Weights of a small GPT-style language model, trained from scratch on English Wikipedia.
Architecture: RMSNorm before each block, rotary positions, untied embeddings.
Each number is 128 + 24 x the weight over its row's rms, rounded and kept within 0 to 255. Layers, rows and columns count from 0. Numbers have three digits each. The size before them is the row's rms in percent of the matrix's.

# layer 2 MLP down, 320x640, rms 0.0391, rows 235-319, columns 384-447
096:137123105143125108097121100125096152131155095114072121144086159141136131093169098131144122121139067132145157172103130150137107140082108136118140123165163154169123131119105116144174141139116121
100:109110141109153151103146109158104151146109109172128134119144166123107161182118179146156163121162146140102083159149129146135163157131158090109115108111136124144131139135097142137122084099115107
097:078154095142119145104154137108105095110145149172117108113135109165172115122131111162097150140111111126125144174135144152131112105113121148116125102137114116182121136101132160143175121139102162
101:137142125100159133130167157123114113143125115114085099166193103084158139135134147135096107148110152132137115126153119127094091101135128163147187119136095141134099179129138152132101127131150083
100:131137164097104102091104109124123132144126110113111130149153139068122095091086107124134125120148152109130138173132128157121132102118142133153111138111112129108103124117172123122171141139130126
099:166123127130116151104106136133151150143117147110131140127103153094134114118118122131126155109118051116145138151161122133133110178114129127144150121155122090073142123151126091148098107173121146
100:148118158133151111130156101128125184163086114116109078119114128186106148085107138144097136156135149136139130118134133123144112118144128109103086098140149145120088183115107139151124145117120122
098:131188100095108090122148058182167163120127154126136147112078131133113173138148117123121099129115131086124146136165113090103161116094133107110115142120101109148127138113142114150077141151119123
103:081090119130142125145183106103147126115064108108166131092125124091147151163104140104109109114125125120123128102165145116137078116115112129105153098138142105124143151114116113161110126140089110
102:136099149073151130129158126135150097139165113103192160160104151104081104156119112145140125126139129144101141136136097149138113120123123135152142124120103109143166145099124115116126128109143110
103:158115144131133121094149106165155107158161164167123161131131131121158102119155152132092128127108164102121140116144133121138184144151099148105150157122113100086134131173075131119114139121110143
096:135116125107143106120124163163132143118148142132116134121119123104131108123152128166152095151078118112119126108142120113102113137151155089150091140104152143088092119100114170183141113095135132
101:101120103080129105144086115171158155140099101162101131163120152107148161125117134146146152105137183124145120114128126171161098129130070128135113134098129163110121111133131090138130134090120125
106:143125101159114148126096168150102096149112153087144126137147078133127149135126146120161137153198094170138151161123105139154131169131118095110157107154153100118128108129125109094147119128140091
102:071162130137133117167152153129153143126127153162113125088088147120126108072133158174146165099179102140085100112130115104128133115177124151138152159106125124093173133103171121128119130122129132
096:130158119134146079146150116098057100108108124106125124142147138136145145116135155151122087127094114083126135095114143091129155131145110132122091163123086116160097101096113139140117118100106060
100:143183112127093110102087136138137118128141139160137093100120135085154124108148102132141143133135100103130098162133130114121137137105152101118140151135144085124136101094112117115115128108149118
099:074114107118105146150167162145194128172129106128157114137084124165125096134146106121127137106151135161139135093135147111140110152174142159087144133125127135131108181133154113128170156110078113
102:095155134150123090119089152138105187145090145101127104133099127106142137136143159076155129098123131141088112150135096127164137118105120139118117141091161127108144204167125103070156115126134139
096:130098142103103130162130154148097122082147122100119144158074120155144109128142117088162133134135135117141085070131075149156177155137149111131102137157194154134122115157101114151121098140146127
097:124147115130180088173082094108138143155141094110151128185126137150141143163149097128094134094147135086133089123130122113079121136096108118162136106111133144149134112148110170174136148163141111
099:110121172118108132107147141092153141127101094136121141125119143106153155124161132148126139153128112160129097117168169143165140135142161153145112198108119119117111156143088144132121141193136132
096:148114129101134157107176105157105131144130090072148140157089121148121132141162112128127116095117117121138154118151110133144131168115138123180123120115138058145156137141120133162153162138154126
108:117126093168145156119118127109132153156092169130113141074114140144098122099147100134125090144155112142149146130140158101147106140114109110115162083114059136135142146142101115102123143136108155
102:119154142135087158151149138128137146153092119146130108154093123108139124101111148134119114141115107160139114159142133174094122116155162143157148101110139130176086119148150142136122084110135134
103:130094102130140139128136080119139108115134175131161129113119160154125108134116160135089139148130143104111151129075135161139114102143110121130123147153134129139160098127145141152156116123165084
100:085084146158116157121154171150126138157120128117105116170131159127140141151140112162103123117084112119139110144161128102146137104074137157121124147113134118141124161194112105136138153179114139
100:141109146123123092131111122118139109103094147098145120118142132158145143156099151125143187119132144134103134138120158121141116164130219118118141153106119133095165132123146097111127128137118074
101:103130157141104152110143126119149109110139116146149088091126082124188146159177175136164099130085140119132135149126147090135125151094114154135158131148160107145150123159131130142103126140163144
097:138113114112128099107160150147129149159140110077172125141166113131129147144106114122136124121127101137074172148146120107132159170128105119094094137131131170115130128095143178121112115118062150
106:116136135159172162099156095157133144137150122103145111129109109149128142123118146101105118128138131152160119113107143131125114109106110136103157131145141113113154112092149172104125103091148167
102:129086116180129121100168100142115082140117159158103128131117108142122097144135163163100125157149132124158113115154111132105115165137133156133116127143142113130162083138125129138175130128158116
100:118111151139130189124140140117166082112085121124121098123144131152104156144104155085114123132082136130121127123118119161118106124153128105129167131143131124109119164138109153147094137114066190
100:100130126125152107180087091110143092087107139104130140125084131149102104143149113149138155142113112130169111169147118165105148108175117095139136139129139131129131127153146130145112173116086182
098:139130114139145143136133112126147098115115133096148130171134065153121112116118089101104149113125189114120114119161126151136116137114082114131170159086146096148148152142099122132140142174127139
101:088150137180109178096159118143145124157139126138109121105111106079138164123114125139139131099106144136105105138134128142098131116177135117166090135127120109129115138157162113150164104147106142
099:100102160107147111137097099150125152115096138133152103117158143136155152152101160110119150094182129178149097103119106083102079146128100116129078112130130119094114092137082155126086142159119144
101:164112122099119145186082145091122150094109144149103119109132108138130115119130152174073097119140145109138197146159122074088144102154106126062136146143122195104077123170165143097128106132141144
097:122129099081122148117113154100120122159156106110104180150168146083122130142106163105120122086155126109132122162147132135146084124122134112114171137152101123093184126117119130100134160113107155
105:131135140148134145107125135133080128128177142135084100085125105132162168128118137153110110125117127132088125133163166128145123119128118131142140124144139115148093112130102088118138141128149161
098:116131117089146087115173135117098080165100090101187108118150094117118113128128173116126196145131125080081168101094067124159148090133137143141093144136117131134146111127114104108148161134137161
093:131130155158129147120118118095101092145134103112117123149083130086144159127156156142126121130106134124102111117104125117170099128123121128077122180105149160143119156103060105106100144136153089
099:150089121168089132121115137162099088141143100168139135134178108172131140148111110144148122128126149120159147170116174132101123141100127141126160149180158143165113108112126098139139140131159154
100:151157132086094102117117113138141070149086102108120096164149116118132114105141128140119150163120121088148132125139130122148131141143144158110097138131148120108117118151170120123093105064147148
100:122122120069096102144126134132128158099139106112143148141117143141148168136127097108158104155154107126157097102127115153156083155133105113170121160155122163121092141110161133144143141185112133
104:113135170155148108140108129108120150139140129121113097147163104115132115142163119158132091127125139112150103137096159154142115110104173141155092189138121127140159158086143132101136139113141110
097:119106142138105140147205142109116132179125123150113133170123135131171148116144173115156131139126109086123156125109085123142109146104143105124149144104164187119127153153113166131104182117117107
096:142106118137169094188153130121143126143101114105070107143099148139193159134149092131138136119080151125080105130140148130118117113122143155115128123104105108127101110149143105130154122168163116
099:173109124129125138099097118136107078107121102102085098126123154148167105109130125111163109137127123126136133156122106149146130166127107133099136096149138137118150108189091153118093125134150142
101:133160168172167163107098098149145162129115160126122137116104146153123102134115093098133084098144133128073156118149099080149088107164121143161134138138103103157120126079176112156123161092164137
100:147129097124130088101090118128128151100142137140149141134131192108129152145139115112129091131136158118111160133114145143130098129141126120130120112129132113117110097128078113134126130128151137
106:173119139130101088189129106109133146131175118122158149139114148122150142134135159138137131084125140171163127095144129154107084111129168105127121157120146166143129186157124094112143096102149141
101:094152092139097109145124134128154118152148127112137103134111168145102142150095189159115114110144124120082113128101079154120115154158108114149113099108132117113152138116139150098164155162118150
097:126134140125147137108142126127133142156108148102191105132124098154129125171125174107135085129187135072125131153155109119168101169181113137076173142117147100131142155117106116134117139126112143
100:113153125114122091145156148124116151154147124133109147139077114114101143097134146160206135153122127090161089119141146146139143129136164099128149133162138143148079140110128119125111153137159135
104:165136156127133154157124125151129090124102145168141111125131141139133124143121128105145198154144114124152097111102160118127184115123102154154160103079099104141115177111130158097094103119131155
098:139142126128158125142180163112112125150136127086127138113169172130081104115150079137140137136157148145125093096126102186125092092130134134129139123148170113111120110125096139138143112105119133
101:170133139135104103112128129134148113109074071100123114107131162154142119130102130133125143113162116124109107156168138121108112112173117141074149157093089135163200100164144191134138128131184145
101:152128117123140140153161125108125118108148096126083140139106090106118137135117077124143092096118185119133090135135125176205140144105151097155148119134098107061173132129092126146161147143121134
103:154114088102117140138099094157106123120165096141099148084133141126157135116118096145140133141159120163070119147130121124069109130129102103110146131131123143098085105157138115146125124141147099
103:117078154104129108146108151140116101126149101134090141123140125100109119104125129154163116137124176118125113130139130138110146129165103126136126170130101111154134130141113117146128131110155116
100:124186113101142136129086119125127151150162151141131126154067139110092133141126109123113095157123148117093127128133105100132118129142152120139123108087129120127140144098150140085146101115078118
100:178124102173089135139139139117136105083167150095130128132132149097106109115127122164129154134137090105150131123105132145108148168131114150122117141091128075103138116145123126145161135134111149
098:101101143112134168117160195128111150149153153116182112152109129124109113099119128107134151111123165156148146100118069107131147123114109119144172117129092147098165114158137118086109161116138126
099:188123145145083142145127131129080109135145133147064141168080132173071137132162148147126168131150117110116105177183118119139094082171142099143118150119100141166131151103138164103130170117104152
096:136073068116123142136093138175161143122132113100124114158143136142129079115124111159110130118116100134122138133095104090107186131163129098130100104120127157154168126121131103118127125134121085
098:114086132071138131124117138098152112106116127080188098149107116127147172115124115107086128129150130136150156144103125121104173129117126204134109172133114135133120125132150139099157154124092122
100:121132117150122130125120128086131144121131121136116124108154066115159089076096173106127131148145108130131130148114127122097178168120134127166067126144192122164095126140164078129139118106125180
097:128168100148177101162149077137134129132082105168110119076065130136128130085117082109108132120141157107145145155132091123141091088122106188124126124149133113104114159089133116135127166107132140
100:082154113141142143104158121113116098126119107106128103109131127113123129115114133140160105128126123159126104076143135082116133152091108089127151130119107123115144120145142148071131143139123091
104:125136151134164143125091135162062118149127169132192111121156107154114131132150099134064149114121162177115134134150138104128189128108171137140153138106117195102117118134117100098093114133166143
103:127099121089115150181148112116164136134124147150152165116122153143098107157170154140103099112136153138133138132157085114103103174096128130129171123092151098135118128152079132114131111102127109
102:102115114117116098068152122106134125157132168143140109123117105088164152108136089116101124141156119136097144164132114133125119136086132158132167129141124171108135145181128118117085146138124137
103:125133121127174160137103127134100172081103139141148138142119113160108130116157182150145107145126154169137126133125154116143108096104136104153081106133154150132121135132102129133105115127149142
098:154154096156133148092137147135080085171153120128160170084137081174162131137124115118120126120111132119151121106139075138124103121148118128172183128107144130102129159119137116149156130151144145
100:111180125089134140167149162105143077081145116148128119132124105119129128096118095112086144134126155147117153136134145149132112111100136123170118092097091120072147132080123116146146104122150164
096:097067117092151113146116107069130149127128099117105104106090172158144122145129152142152145103108146109137144108143144139111121091135139159098167134123114159097117127146122087125109116146146156
102:129104133142143135141098103140132144154139115120115084153130114099174217108115139102161106106129173143104171174125120115126141107159129099123156134123132158147081108179183110122139119120102153
102:121116148105183073138115109076137116140171125146108137183159109142148170115137140106118122120145102166138120171127105113104133111138149100097136116147146137086142143150109071117136128115152166
108:176114126162125140147143098160137115144148099106129112173140137118104102124140128114131134199139136161085113153103126086108127116106135138166103144148103113118161172183131167154128156055156104
101:135137129125119130127118125147104126107105144124092112106162147125144113104132139117123079139120165086095100174127171141146133144168144100147102180182099142123082145133129133152090119116101152
100:167154178195121138121156161067153136180136130099149121133142118111147195093133136114128093132205155140126106120131121132139149139091139139181143145134113130124162104130086171154138135129101132
100:135163125096098119076120127104137115136131107136135114096155139131199097140129110101146090121110223126122103136137125118151133091120119117141157112139144138092137152125143161156098090134122150
100:123127134127123148105189125137105167138098154113136135095141130088108177134132131168155107135112116110143155106140124146148099139119123119185178157132146169148160113107150090108104145160153112
100:089145127157136113145105145140132128142127121147115114155123152078170134137180132114109135147084121100141117150130123136082131114124094123078145129118118134139149146095131105151112153087137129